From a checkpoint of a small transformer trained on Wikipedia.
Size: 11 layers, width 96, 2 heads of 32, MLP 256 SwiGLU.
Architecture: RMSNorm before each block, rotary positions, no biases in attention or MLP, shifted keys, gated attention, value residuals, learned residual scales, capped logits.
Training: a variant of Muon for these matrices, 3467 steps.
Each number is 200 + 40 x the weight over the matrix's rms, rounded and kept within 0 to 999. Layers, rows and columns count from 0.

# layer 8 attention query, 64x96, rms 0.151, rows 0-40, columns 48-95
210,167,191,205,211,174,232,188,217,215,207,212,190,198,220,204,209,201,175,226,236,176,170,134,197,214,213,221,241,149,205,169,201,201,253,216,184,149,212,157,184,207,178,217,180,177,206,149
180,204,235,279,127,262,203,233,207,147,224,190,184,170,208,188,108,168,246,129,201,194,219,269,191,221,178,165,183,219,204,229,201,161,54,153,149,226,166,219,149,232,213,210,184,109,226,141
216,182,235,254,188,199,190,196,193,89,149,161,197,268,147,182,135,140,157,322,191,244,150,266,247,225,232,208,255,184,218,194,155,194,189,131,104,170,123,279,63,189,226,241,193,195,165,228
267,187,166,293,185,214,157,227,208,193,207,193,243,178,174,203,259,172,184,147,237,205,217,176,202,248,198,183,290,212,141,225,206,160,182,213,184,244,188,119,168,210,174,235,211,221,189,110
177,203,273,156,210,233,135,206,157,182,160,149,180,180,213,239,270,226,202,220,213,185,178,241,176,141,152,238,171,173,189,233,177,201,211,241,169,242,169,164,192,247,201,186,233,242,155,165
229,166,109,203,182,192,207,151,230,263,188,169,216,182,205,210,220,168,190,219,182,176,195,205,154,182,175,244,139,216,270,209,237,219,235,143,161,208,178,171,208,146,146,174,126,214,171,201
252,220,107,127,244,135,236,199,237,183,213,195,156,228,144,255,209,191,239,182,270,158,163,194,224,197,178,226,174,207,193,242,191,217,184,284,194,239,256,200,238,142,216,120,208,199,260,156
235,252,228,143,158,165,246,149,244,148,188,155,189,199,167,159,244,222,203,227,222,241,178,179,175,219,198,259,120,216,187,132,286,114,215,205,242,184,244,163,277,134,155,192,271,199,185,229
205,152,257,176,222,208,198,165,220,177,200,189,197,205,228,224,172,213,177,227,242,136,205,184,188,289,218,211,181,186,224,201,177,185,177,204,158,182,238,185,172,206,232,210,227,149,210,191
207,208,163,166,211,175,215,201,149,233,198,231,149,225,222,182,234,244,196,196,172,157,217,183,158,161,184,211,229,189,212,240,240,206,242,258,242,229,224,140,256,192,168,159,163,220,205,211
193,196,173,217,198,189,208,239,234,145,211,178,189,209,206,249,160,238,195,158,182,237,268,204,163,235,205,182,211,200,204,165,139,198,142,180,168,167,164,173,130,257,219,226,213,171,251,198
261,171,186,199,158,170,237,257,206,279,169,299,188,198,257,197,247,208,262,122,206,136,301,168,156,158,202,182,180,224,219,124,295,179,169,221,271,267,228,207,236,146,183,267,185,203,169,205
184,208,192,234,203,172,160,202,250,156,189,198,125,277,219,199,212,221,159,213,225,211,201,273,199,163,220,203,155,163,243,228,250,237,173,145,170,165,162,239,210,241,171,195,203,192,247,244
159,191,161,220,175,62,174,226,230,175,201,229,169,187,242,172,179,249,146,211,215,200,160,190,179,147,209,222,175,210,230,275,178,209,203,148,234,265,157,224,226,212,166,194,214,240,139,175
250,201,100,127,224,214,179,216,251,134,160,225,208,157,210,194,248,219,286,202,158,212,244,226,222,185,196,184,220,217,183,146,169,194,232,191,225,205,235,229,201,285,136,170,116,256,125,229
135,194,206,186,205,257,227,165,138,250,212,200,190,203,196,208,198,242,229,199,197,168,154,217,235,223,207,172,144,210,237,177,236,209,148,212,237,242,130,212,241,171,205,218,167,147,194,151
129,166,139,119,262,223,179,235,193,185,185,259,197,171,154,206,156,234,208,199,164,235,164,132,146,150,205,198,179,197,189,218,167,217,259,252,140,220,207,152,223,213,255,203,151,230,185,170
248,306,273,232,214,231,132,207,190,237,217,276,208,166,195,186,213,227,218,274,201,174,234,155,180,248,236,198,168,202,168,104,208,170,158,235,164,179,153,200,121,159,267,160,213,184,197,248
161,180,129,137,165,241,193,224,239,215,173,198,257,252,122,81,165,249,164,173,184,257,229,147,257,162,232,210,179,217,201,237,167,218,245,150,189,180,184,172,135,209,164,199,193,260,150,211
241,170,181,175,228,199,125,322,151,188,215,213,253,182,250,244,142,180,223,264,169,225,173,257,244,92,175,186,197,157,181,214,181,151,184,149,184,219,225,163,294,63,252,207,191,209,321,190
167,220,134,216,220,201,220,217,183,271,143,127,215,205,205,228,242,192,194,194,183,183,245,192,221,202,215,168,197,217,183,175,194,121,246,223,252,276,186,211,190,192,151,247,188,171,193,225
133,179,260,262,269,157,188,163,203,128,217,199,146,233,183,197,235,186,191,227,166,225,232,225,213,180,173,215,202,236,199,321,207,150,194,167,224,147,208,130,148,189,270,182,173,228,303,188
217,180,212,236,118,192,224,297,133,156,167,218,181,134,174,177,220,173,213,277,192,243,208,183,230,155,219,215,216,174,272,150,140,202,235,256,207,280,227,245,238,175,165,237,246,223,216,316
169,115,292,199,275,181,218,145,238,169,239,186,218,192,206,147,174,221,221,177,195,158,211,190,168,147,160,283,205,183,186,302,172,181,181,213,234,207,219,162,225,217,257,241,200,196,139,261
242,163,239,263,198,183,244,161,179,152,165,173,205,112,208,257,192,269,188,144,140,293,237,232,196,232,228,255,199,269,145,231,164,140,248,196,172,163,203,186,213,201,194,154,108,213,189,254
179,201,251,176,163,140,207,221,162,229,202,194,194,228,214,128,195,259,195,181,169,126,233,178,230,138,223,265,223,157,171,237,204,194,186,211,194,183,200,230,206,246,144,175,137,196,162,152
210,207,238,192,246,221,158,261,163,130,235,152,208,208,203,210,228,291,256,212,155,226,259,257,212,149,211,179,176,222,247,231,162,290,215,214,226,249,202,220,134,216,192,131,171,299,180,215
191,197,230,172,221,269,142,229,173,226,188,256,192,276,240,164,175,192,242,230,215,264,184,153,184,200,185,211,256,208,229,243,217,249,174,190,197,270,184,188,224,254,189,219,236,206,154,264
191,223,251,202,192,181,164,240,121,190,203,183,247,302,224,205,146,197,187,181,272,223,221,215,172,186,110,195,211,259,153,250,209,261,209,228,316,211,222,198,110,212,189,215,166,153,141,245
177,147,250,219,237,174,206,221,196,158,237,220,215,184,226,191,143,145,227,186,171,133,142,145,214,235,204,186,150,216,230,184,141,232,250,171,232,208,202,223,215,176,166,220,144,248,128,133
121,227,204,312,135,212,156,224,207,186,158,211,187,73,135,269,254,186,271,167,191,220,187,147,240,261,234,188,186,248,191,251,169,265,208,215,157,198,193,197,220,95,233,162,143,220,138,214
183,132,254,185,203,181,235,145,221,190,245,167,173,201,212,245,216,195,209,199,194,238,239,238,138,250,140,253,165,163,157,222,276,191,201,221,217,163,236,197,168,187,261,226,171,157,216,280
198,214,223,135,182,214,235,214,230,246,185,175,193,140,252,225,202,256,186,188,242,191,217,144,144,217,222,206,195,102,168,133,202,165,218,272,143,228,218,210,181,222,189,178,259,183,236,200
226,302,180,125,218,200,209,225,186,275,228,263,174,145,300,211,273,292,253,264,152,233,231,113,152,148,223,169,169,93,194,118,232,206,201,286,219,233,251,263,255,246,166,155,299,271,270,152
228,192,221,199,191,165,289,263,175,218,212,278,214,107,227,259,211,209,235,188,175,163,233,126,129,222,220,178,231,196,233,166,234,167,146,195,204,227,161,200,209,215,163,155,176,175,184,141
322,172,168,212,238,153,227,203,224,211,226,218,220,142,258,312,244,190,313,143,267,137,225,183,142,224,215,175,261,157,193,141,251,62,252,237,239,306,204,191,179,127,132,264,198,218,211,145
256,204,212,209,141,140,177,169,218,182,228,181,198,180,192,245,267,189,210,149,210,146,129,207,191,170,176,206,224,197,135,267,227,171,175,214,149,178,211,174,211,126,254,125,173,154,193,163
243,226,231,149,217,269,171,268,132,199,218,229,182,196,208,154,185,192,199,224,182,203,216,178,159,205,192,179,121,195,258,125,181,227,165,216,157,260,192,244,225,233,183,175,239,195,201,232
135,194,251,200,203,194,172,195,177,204,182,217,228,228,241,205,276,224,202,224,148,243,219,226,163,243,191,164,172,162,180,249,166,211,210,198,185,150,138,188,122,259,207,129,181,192,204,189
263,146,243,170,193,220,167,190,224,111,241,234,233,223,204,221,191,183,234,203,263,208,217,242,132,243,177,166,263,230,170,209,260,122,287,201,187,150,180,164,162,161,225,240,198,184,217,238
216,146,192,225,197,235,199,149,240,221,176,213,237,213,183,185,123,172,172,195,236,232,222,188,225,220,164,234,195,216,206,245,170,229,213,168,188,222,206,177,221,244,182,200,119,170,196,215
# layer 8 attention key, 64x96, rms 0.157, rows 0-39, columns 48-95
192,198,207,224,199,203,227,215,231,157,192,185,208,168,263,209,195,185,186,163,211,195,168,181,160,234,191,210,191,194,200,214,195,185,203,188,174,162,203,193,192,172,240,209,191,187,211,219
209,191,170,196,208,88,196,248,130,119,158,188,193,137,194,210,178,206,177,211,204,253,202,215,205,224,231,200,220,186,184,275,203,212,200,187,216,211,170,190,185,192,224,250,155,220,179,233
193,169,265,218,185,157,229,237,183,88,167,151,266,191,187,217,220,217,156,247,213,288,92,153,176,237,222,259,194,170,225,349,198,146,177,167,133,157,174,266,183,114,236,186,144,235,163,157
256,227,215,245,192,248,197,143,196,188,223,316,214,283,249,220,195,173,231,151,245,201,286,220,223,224,187,118,217,230,219,26,205,147,168,209,245,263,254,172,170,258,182,323,214,207,215,235
217,203,232,142,156,263,166,204,173,197,176,135,192,175,188,132,231,185,193,169,176,171,198,163,172,172,185,243,189,178,230,130,213,255,110,191,175,165,118,185,269,244,204,81,158,214,193,264
202,250,208,210,227,203,223,184,269,233,204,126,170,132,241,216,309,235,178,238,151,137,209,157,207,212,148,226,179,222,237,210,140,199,228,208,216,249,146,211,232,194,210,231,215,174,202,140
179,275,181,198,160,210,146,217,230,205,219,188,199,284,164,224,267,198,186,185,225,184,190,223,189,173,202,218,191,229,182,167,189,217,184,166,203,168,208,151,176,264,202,153,255,210,180,186
193,216,176,221,214,193,215,193,218,130,120,211,168,178,253,211,207,190,206,208,271,226,224,160,166,253,193,172,111,174,210,185,154,212,122,211,134,217,233,232,218,193,232,167,217,180,197,202
228,143,197,182,217,180,182,222,276,254,220,196,227,195,191,189,212,149,222,185,201,205,214,205,144,205,163,193,247,222,175,194,209,215,178,210,142,135,173,168,201,198,264,208,164,223,239,213
210,160,216,191,174,254,196,150,239,247,197,180,201,215,248,161,244,206,237,141,211,98,139,183,245,206,158,258,172,196,137,184,202,169,185,161,212,211,228,156,265,204,150,238,204,206,224,196
223,202,184,212,169,224,199,160,215,218,213,241,181,243,216,149,252,223,220,150,184,149,194,207,218,184,187,220,189,166,184,105,239,159,231,217,221,204,236,183,193,225,160,221,221,146,192,181
223,157,233,257,283,250,135,171,195,243,242,264,219,256,175,136,188,224,191,244,147,228,229,217,217,124,122,215,200,262,226,186,164,274,264,228,239,211,241,213,282,249,174,222,175,252,173,269
206,181,249,193,271,233,181,212,205,198,258,222,175,230,141,173,177,198,233,253,154,272,177,168,203,220,299,237,213,185,270,254,155,256,246,205,249,125,172,220,211,237,182,85,171,223,142,248
160,188,274,232,232,208,226,173,224,157,189,175,199,153,245,238,187,177,260,191,277,117,98,137,181,229,127,177,161,185,203,202,222,151,131,259,243,162,229,174,150,250,182,261,205,178,252,186
224,177,231,180,240,210,190,183,224,102,240,266,267,222,226,209,227,227,245,185,291,228,153,249,170,115,148,186,177,223,220,237,207,135,211,159,233,189,206,225,210,208,222,205,175,193,225,240
182,134,244,212,277,208,266,143,186,203,235,134,241,175,232,248,204,173,175,200,142,203,165,196,117,209,193,239,178,232,184,250,179,194,269,158,186,191,252,233,195,229,174,252,185,121,182,165
164,219,95,267,132,227,153,231,228,188,157,202,245,195,221,194,163,247,226,188,211,158,197,200,162,230,181,183,179,176,167,150,221,137,159,254,222,224,240,244,146,172,214,248,236,266,228,160
131,108,195,164,256,242,196,182,186,230,195,216,192,204,162,223,200,146,172,170,218,196,189,269,222,201,184,220,202,275,216,195,245,258,200,258,212,167,176,224,244,127,211,216,145,180,186,223
218,181,170,185,170,310,200,219,193,208,288,167,119,206,193,144,203,199,243,202,132,203,168,194,177,256,234,190,180,192,170,140,198,276,183,194,186,184,222,200,210,215,152,195,286,235,130,188
211,179,206,189,167,179,152,163,229,209,140,249,270,194,222,146,220,249,234,209,275,208,205,196,195,205,149,193,195,238,196,221,202,187,223,176,268,254,194,138,188,192,232,208,177,199,292,187
167,252,108,261,181,154,216,243,149,190,184,202,228,156,177,260,170,300,214,174,160,257,200,181,207,212,216,194,143,176,138,175,170,153,186,220,231,220,278,223,207,174,187,170,203,224,254,220
200,342,138,143,123,238,192,199,167,137,254,248,171,199,176,191,153,203,215,229,171,214,255,144,222,202,217,146,181,191,209,179,131,259,167,193,261,188,234,182,242,196,208,149,211,228,140,162
169,186,153,251,154,187,160,255,168,231,212,192,156,147,254,200,286,221,109,178,237,172,236,269,215,222,120,149,203,197,151,226,211,169,185,238,216,183,234,124,187,177,244,270,227,204,219,162
225,251,245,196,143,188,238,214,213,178,170,264,207,204,170,216,138,214,194,173,214,171,153,162,202,205,230,157,212,209,175,231,143,240,164,248,168,183,244,218,141,194,175,135,221,250,171,144
208,113,205,185,173,185,205,258,245,266,263,165,199,223,253,172,182,197,175,246,226,241,217,228,180,222,233,209,93,233,190,186,221,123,126,233,220,174,256,179,201,232,174,208,190,165,159,179
167,290,252,213,151,188,159,262,175,188,213,209,241,197,242,296,175,261,223,189,234,178,163,192,142,255,147,222,218,147,127,184,161,166,172,213,161,196,223,147,223,234,222,251,200,121,266,159
190,207,237,251,174,103,187,255,246,202,258,224,233,149,202,224,256,259,223,148,198,270,240,203,141,218,206,126,188,203,181,255,225,194,192,132,215,168,247,270,205,140,137,171,111,225,211,145
225,211,179,224,216,213,197,270,268,267,185,228,223,168,194,203,157,208,193,209,280,156,127,205,171,188,193,146,194,234,174,199,236,195,121,189,209,202,227,252,159,187,195,192,107,195,247,114
157,228,150,210,156,224,192,177,229,203,179,152,189,323,146,210,171,222,234,193,71,201,239,196,232,172,146,175,213,277,190,208,184,263,187,225,219,245,286,146,250,235,181,216,213,198,147,244
211,181,198,175,175,212,192,105,286,135,211,195,183,169,257,129,210,218,164,186,176,99,185,180,224,162,185,163,145,125,228,233,215,216,206,151,227,212,138,148,207,226,239,224,230,194,134,104
193,122,264,195,190,215,264,101,213,170,156,176,168,254,152,258,286,145,181,200,189,200,211,222,297,280,210,287,203,209,175,201,224,100,175,221,218,232,209,168,252,213,190,202,212,207,254,247
223,191,171,216,236,247,185,264,208,140,197,166,199,210,226,161,213,168,253,246,173,178,224,139,228,247,262,139,210,182,212,175,206,145,229,218,160,204,167,263,196,148,219,129,245,213,161,230
161,228,173,199,166,199,234,234,229,165,186,228,240,223,235,226,196,229,256,155,192,230,248,163,140,219,230,191,201,120,202,110,197,127,241,237,184,231,215,174,181,156,201,264,223,228,268,226
191,207,189,215,183,221,232,204,274,270,251,309,157,181,299,212,236,234,299,181,157,123,230,181,128,149,173,257,218,155,247,100,167,256,181,228,206,245,226,201,186,200,205,181,258,195,232,173
238,251,205,168,164,191,204,175,226,229,253,329,177,171,264,220,234,207,236,196,215,168,278,234,177,180,129,194,205,137,148,109,234,218,189,183,246,241,225,176,238,192,131,225,200,136,215,155
248,251,298,135,193,234,203,246,158,274,248,384,196,199,245,187,233,126,193,150,275,215,281,196,182,201,191,110,235,186,181,82,249,189,185,190,225,254,209,173,163,228,162,124,139,197,165,184
170,225,300,169,172,213,163,177,215,182,207,203,208,266,200,203,215,200,135,148,288,222,292,240,230,185,177,182,219,224,150,247,213,190,173,190,171,262,215,191,182,235,166,169,193,130,186,107
219,179,182,234,149,241,161,149,151,182,174,199,159,248,189,232,233,288,212,257,167,193,215,184,152,212,198,192,200,273,229,226,232,233,252,222,228,224,216,119,156,120,163,232,263,245,194,218
221,153,239,153,158,213,198,176,149,241,180,196,160,208,182,157,172,127,202,294,196,183,181,153,196,256,228,201,228,168,183,162,154,212,157,142,118,168,206,198,181,256,169,167,155,197,124,112
200,193,211,159,177,183,136,227,227,241,183,296,182,226,186,177,142,229,150,177,245,259,250,224,197,105,217,229,180,219,214,200,230,221,183,234,123,165,210,184,245,145,199,160,170,212,188,229
# layer 8 attention value, 64x96, rms 0.203, rows 0-31, columns 48-95
230,249,175,206,124,210,183,186,190,174,212,152,248,307,237,172,190,173,181,193,185,162,219,222,245,181,160,132,209,194,182,232,278,189,128,144,193,246,162,238,176,169,121,171,241,254,296,143
209,191,164,198,208,198,150,170,200,171,197,205,228,244,187,211,150,197,193,191,269,195,218,165,260,184,211,210,232,174,245,153,194,226,244,201,249,210,223,208,180,282,182,202,260,203,198,179
204,175,144,230,220,236,161,169,151,189,172,221,203,173,164,151,211,185,254,167,234,177,268,220,203,239,192,189,219,248,221,153,248,243,186,151,222,189,204,236,205,229,252,219,186,106,165,259
171,230,152,199,198,242,157,203,198,233,197,164,193,223,221,238,205,260,223,186,249,173,208,182,191,233,172,176,200,221,194,217,176,195,193,226,170,194,177,117,180,254,176,165,137,186,129,168
180,198,125,230,258,195,235,112,267,199,174,210,162,106,244,137,231,198,178,233,293,201,247,112,209,214,251,145,190,184,141,193,235,235,181,242,121,184,266,196,237,215,194,203,182,217,228,176
274,129,195,182,166,236,213,171,208,222,208,192,249,177,143,191,168,181,145,225,148,210,238,256,232,178,185,236,238,242,177,179,203,141,199,225,227,231,156,218,180,220,221,177,207,164,274,166
222,243,236,247,236,169,259,231,117,210,178,208,126,163,146,238,252,164,175,152,149,214,143,150,159,165,184,217,246,132,208,255,140,187,205,176,266,203,184,273,208,183,157,164,201,235,202,247
215,161,64,203,201,241,225,199,161,182,241,242,274,160,260,108,213,190,181,212,201,130,162,278,203,255,185,268,182,196,211,187,182,214,218,165,206,222,220,241,190,234,231,177,118,181,133,190
290,235,231,269,145,142,186,193,199,219,230,251,182,169,248,247,157,208,140,246,200,243,195,251,195,124,205,186,215,164,193,240,193,166,224,257,223,243,198,244,131,226,254,139,214,141,195,258
181,174,239,182,165,264,213,160,234,101,230,172,283,196,244,166,238,236,207,207,166,280,133,224,192,283,176,170,137,218,143,194,234,312,132,209,230,247,229,179,148,310,174,212,198,200,141,236
187,171,263,304,226,223,241,173,191,186,198,162,218,192,262,194,244,183,211,224,268,237,180,277,253,237,216,212,268,203,233,172,133,194,239,182,203,171,211,189,325,208,211,210,280,116,128,227
248,224,192,231,170,245,174,212,220,190,150,200,214,156,207,174,129,182,225,199,233,169,181,234,204,156,205,177,212,210,211,255,234,180,172,202,205,148,216,119,176,191,138,213,221,205,175,189
221,204,212,303,216,164,259,211,211,221,238,231,231,135,170,234,191,201,172,270,223,150,180,250,220,185,223,251,203,205,169,217,249,245,222,180,201,149,206,221,149,256,116,158,138,257,191,136
183,161,150,192,241,224,166,221,229,183,264,229,156,183,198,194,266,189,229,208,127,200,193,146,213,172,175,221,183,232,142,177,187,149,145,264,263,199,226,228,175,182,163,224,201,244,202,215
257,210,216,195,136,244,245,159,228,238,211,162,202,148,255,204,277,192,184,164,130,199,186,172,204,193,150,201,190,244,232,262,168,173,226,246,195,162,208,271,217,229,173,165,255,159,147,172
202,244,306,124,228,205,203,215,207,149,261,183,220,199,208,238,218,230,195,217,211,206,215,199,170,211,194,226,190,186,184,127,204,201,171,141,174,181,250,161,252,269,230,232,151,189,210,254
133,203,196,192,180,220,122,222,213,168,219,210,237,179,181,117,262,200,219,240,275,219,236,225,200,234,209,178,181,232,182,179,208,214,141,150,139,220,191,224,147,209,211,208,228,257,161,230
236,154,152,201,234,189,165,167,187,189,246,229,212,186,189,199,225,213,184,218,179,171,222,300,197,278,229,263,161,195,232,229,213,269,204,155,161,142,112,217,207,176,226,207,234,194,215,216
197,200,115,193,190,180,191,211,174,236,140,216,199,213,306,193,216,181,145,229,247,133,131,158,228,245,200,161,186,186,186,199,183,166,168,194,169,183,206,169,133,179,190,180,189,153,253,142
193,202,244,204,177,133,154,135,181,170,166,218,255,174,292,272,246,167,181,213,291,221,168,154,189,279,229,199,192,194,169,221,185,211,234,151,212,171,145,312,226,199,218,226,241,186,150,128
230,237,180,216,206,245,193,221,189,176,219,167,192,254,173,203,154,173,211,221,179,211,181,231,138,136,240,193,212,218,243,204,232,206,247,251,162,164,138,200,258,189,232,179,207,193,198,101
214,212,147,162,274,171,213,157,216,207,240,205,194,235,238,186,188,211,156,173,241,128,139,264,250,150,171,229,118,188,220,156,203,152,220,190,220,256,247,127,209,219,202,275,250,211,205,274
194,225,213,265,211,170,228,219,229,168,206,205,135,207,236,210,201,195,215,228,117,159,224,180,164,248,222,208,204,252,233,157,196,205,227,242,167,164,237,224,164,182,227,234,204,171,184,152
186,240,232,161,178,205,198,219,186,178,190,153,206,207,240,174,168,133,209,273,219,219,230,136,176,246,148,221,243,197,225,125,232,194,211,198,126,234,240,114,157,160,146,168,242,233,171,165
171,185,166,224,259,205,148,187,242,203,152,261,180,194,129,229,172,187,221,228,173,212,165,170,158,163,166,170,200,174,168,206,163,221,222,270,183,209,157,259,226,248,118,230,203,176,204,234
244,89,264,187,212,177,170,212,164,190,216,168,197,191,214,203,237,270,197,172,206,222,220,233,188,257,212,252,169,205,187,207,152,255,203,183,240,209,186,222,179,184,197,201,145,168,226,204
192,170,213,286,197,260,221,160,251,266,166,187,196,173,202,167,226,167,211,175,176,237,198,220,208,275,175,224,167,266,214,208,178,149,187,217,226,197,157,166,176,208,230,183,151,227,165,201
164,155,218,155,217,248,207,223,296,283,203,225,169,231,230,116,169,219,243,238,204,146,155,172,229,219,232,263,168,176,165,178,260,220,178,222,211,220,253,200,268,256,180,278,243,239,239,278
166,190,229,180,226,236,240,216,250,234,210,197,254,137,227,167,263,214,253,247,223,285,187,217,111,163,250,184,207,215,182,149,252,185,212,90,222,173,250,171,268,227,240,260,198,145,222,215
183,187,193,156,163,193,194,146,296,182,190,179,162,182,142,282,173,200,216,156,245,233,237,236,175,199,125,229,204,219,222,231,154,171,141,256,243,245,185,263,209,203,267,183,246,208,209,190
207,150,202,156,177,291,253,297,238,150,227,181,204,249,224,187,154,137,198,229,196,146,235,167,187,145,159,215,167,139,156,122,198,183,231,202,295,249,206,195,204,258,218,150,248,199,220,225
180,214,233,182,165,173,151,263,220,164,226,217,233,219,171,215,192,205,224,186,216,297,167,204,205,242,207,136,230,231,210,250,185,243,187,196,178,173,248,227,188,155,152,207,224,179,211,192
# layer 8 attention output (transposed), 64x96, rms 0.283, rows 0-31, columns 48-95
255,161,171,132,133,220,204,215,278,222,262,178,221,236,246,171,224,202,171,158,210,138,163,228,232,212,181,205,136,172,166,224,184,286,245,145,217,235,193,259,219,222,160,169,155,241,230,195
254,249,177,190,217,234,170,140,152,166,152,235,199,189,191,251,175,185,239,235,233,199,206,127,229,238,170,284,223,300,240,129,225,214,257,219,173,214,213,154,195,221,192,201,252,220,210,211
172,142,179,176,230,159,266,217,276,237,155,243,240,210,167,191,245,260,173,187,201,263,217,192,222,160,178,206,217,149,249,166,245,121,159,238,204,219,239,179,250,182,203,136,274,172,189,287
266,95,231,170,147,224,263,189,225,172,216,137,223,191,249,253,292,225,168,238,164,217,123,229,160,231,191,205,189,219,246,140,221,264,259,202,171,204,150,257,202,129,158,207,219,213,124,143
176,199,170,192,191,214,200,110,255,156,196,199,150,145,280,160,198,169,185,234,287,271,192,263,112,108,222,217,147,173,165,157,291,200,113,144,185,179,187,259,282,236,195,235,210,202,168,200
188,264,197,200,231,173,229,229,228,195,217,141,179,302,167,175,175,241,95,149,240,165,284,179,153,212,247,223,138,167,259,151,209,130,180,173,268,294,206,190,209,197,158,228,120,269,242,203
212,174,267,272,226,245,156,218,243,151,277,196,198,156,174,176,232,262,128,196,198,237,188,169,250,274,231,234,178,239,172,213,192,128,196,112,245,196,287,242,178,169,243,170,116,235,219,206
192,194,203,207,202,259,286,147,288,261,188,308,184,197,215,164,203,160,267,180,231,102,220,195,283,231,247,136,257,187,160,252,274,172,162,212,209,223,190,292,172,214,240,176,204,116,229,161
175,201,118,260,158,142,201,217,204,206,154,252,224,161,237,271,218,238,214,184,231,210,174,195,241,173,226,166,278,182,212,157,204,143,272,244,180,169,183,272,225,184,257,159,185,194,207,139
221,169,184,221,229,235,232,209,162,112,230,214,247,267,213,227,224,246,211,193,251,253,149,223,170,205,233,194,242,245,222,275,264,148,186,76,203,186,212,222,199,195,245,233,221,174,175,289
241,270,275,172,299,214,176,245,153,170,230,184,182,205,208,200,182,226,235,248,227,211,150,215,195,162,250,300,202,182,160,192,213,166,231,248,210,233,200,233,246,166,211,228,192,253,165,234
226,213,177,282,178,169,103,224,205,231,150,279,155,256,128,219,239,205,221,206,163,154,173,146,212,272,248,221,190,233,176,213,242,201,166,246,156,216,209,213,262,150,165,198,222,172,144,220
195,218,246,203,193,152,275,228,205,183,127,196,245,195,188,233,246,176,226,103,186,242,163,278,175,279,194,205,211,112,187,245,207,207,165,129,215,173,166,234,132,159,190,188,291,95,207,267
150,225,177,186,252,211,207,199,296,140,195,166,199,58,202,98,249,166,270,120,257,142,205,221,185,273,229,314,183,197,186,236,188,155,232,172,194,204,194,192,211,125,213,175,144,197,184,154
210,191,180,210,239,196,199,179,281,195,168,120,207,252,220,225,258,167,184,205,231,124,134,215,190,286,236,132,185,203,208,221,300,177,262,227,102,132,138,167,292,210,219,235,202,177,258,245
222,180,226,303,217,186,170,255,223,167,179,172,213,147,166,187,164,155,220,182,213,222,243,178,199,201,206,174,188,143,165,193,168,202,178,198,215,191,245,183,194,225,194,235,124,219,204,230
187,198,180,215,192,196,224,214,261,181,170,258,200,241,210,124,230,185,133,241,247,261,227,175,275,219,217,197,207,187,197,201,137,176,146,151,240,215,240,176,195,181,179,235,227,229,197,236
171,184,178,218,212,126,123,190,221,281,254,180,229,167,203,271,188,175,179,156,178,269,139,118,166,230,238,245,206,168,210,216,225,199,246,261,202,245,214,234,202,192,144,157,186,227,180,136
125,133,215,167,216,225,190,198,187,267,164,296,239,234,152,223,221,177,172,188,180,250,169,233,121,245,179,212,188,179,203,141,224,211,158,144,264,99,278,159,183,262,161,188,217,182,202,214
209,149,226,262,222,228,151,312,197,183,242,215,136,179,308,178,201,204,190,148,217,214,214,168,200,147,249,148,222,179,127,191,250,150,261,152,163,183,135,225,141,274,199,206,211,155,171,174
198,153,202,191,242,204,136,212,180,152,151,70,203,183,254,207,246,234,155,177,192,168,196,158,200,176,244,171,170,237,172,213,121,234,226,173,231,174,165,207,213,264,216,135,151,241,171,327
227,208,251,158,242,162,282,168,177,239,224,206,236,289,171,205,198,231,152,174,225,206,223,187,222,140,196,253,267,123,102,210,292,170,180,208,232,209,273,194,226,231,156,187,245,124,235,279
237,181,201,167,189,149,168,261,235,228,214,222,213,222,228,211,165,198,215,259,218,183,235,215,167,282,156,194,187,252,222,231,194,176,273,214,148,266,269,232,262,236,275,283,193,172,243,209
175,263,246,151,230,252,193,245,215,173,279,203,211,200,127,137,176,238,235,203,161,145,287,192,196,237,261,171,183,156,299,159,180,179,222,235,280,172,180,204,205,291,229,166,262,180,184,265
179,191,99,145,198,293,165,231,161,211,177,239,180,219,150,196,231,163,188,171,114,205,186,202,231,277,217,158,157,200,187,295,200,259,279,190,123,164,243,213,227,156,213,103,199,166,219,278
217,172,225,192,252,156,193,166,156,198,181,217,163,279,229,266,147,226,240,136,209,180,169,250,170,229,320,125,239,213,169,237,156,189,251,195,237,214,198,145,223,168,188,195,245,204,219,166
156,197,175,186,263,270,200,232,144,204,204,108,188,251,244,247,196,99,205,212,203,154,240,216,228,255,222,175,193,255,215,260,218,145,194,200,259,250,231,209,167,217,228,212,261,257,299,190
283,242,126,148,246,221,227,188,258,193,280,191,206,263,216,132,202,154,241,226,193,180,158,275,248,170,163,254,147,101,215,257,236,174,225,229,128,220,202,239,197,219,290,258,303,146,247,188
210,218,235,151,228,246,234,157,189,201,216,272,228,130,117,288,314,162,258,196,143,194,193,215,156,214,194,186,224,183,237,225,243,172,215,262,154,192,210,169,168,206,261,200,155,269,219,227
182,191,180,189,239,147,223,262,258,176,235,217,154,241,159,169,188,203,151,208,191,210,207,297,194,227,187,220,157,241,218,137,239,262,216,177,195,261,268,224,128,165,173,245,149,260,273,251
193,214,186,205,252,244,193,324,202,174,248,131,335,239,198,158,179,186,230,183,198,168,145,188,244,192,183,164,201,177,229,170,163,168,103,212,185,252,198,163,180,202,183,128,243,277,212,207
193,189,140,183,172,215,122,156,157,172,170,273,250,154,198,155,127,192,162,183,199,262,200,199,177,308,196,169,109,217,218,186,195,168,248,230,228,236,290,180,170,250,157,131,176,171,183,155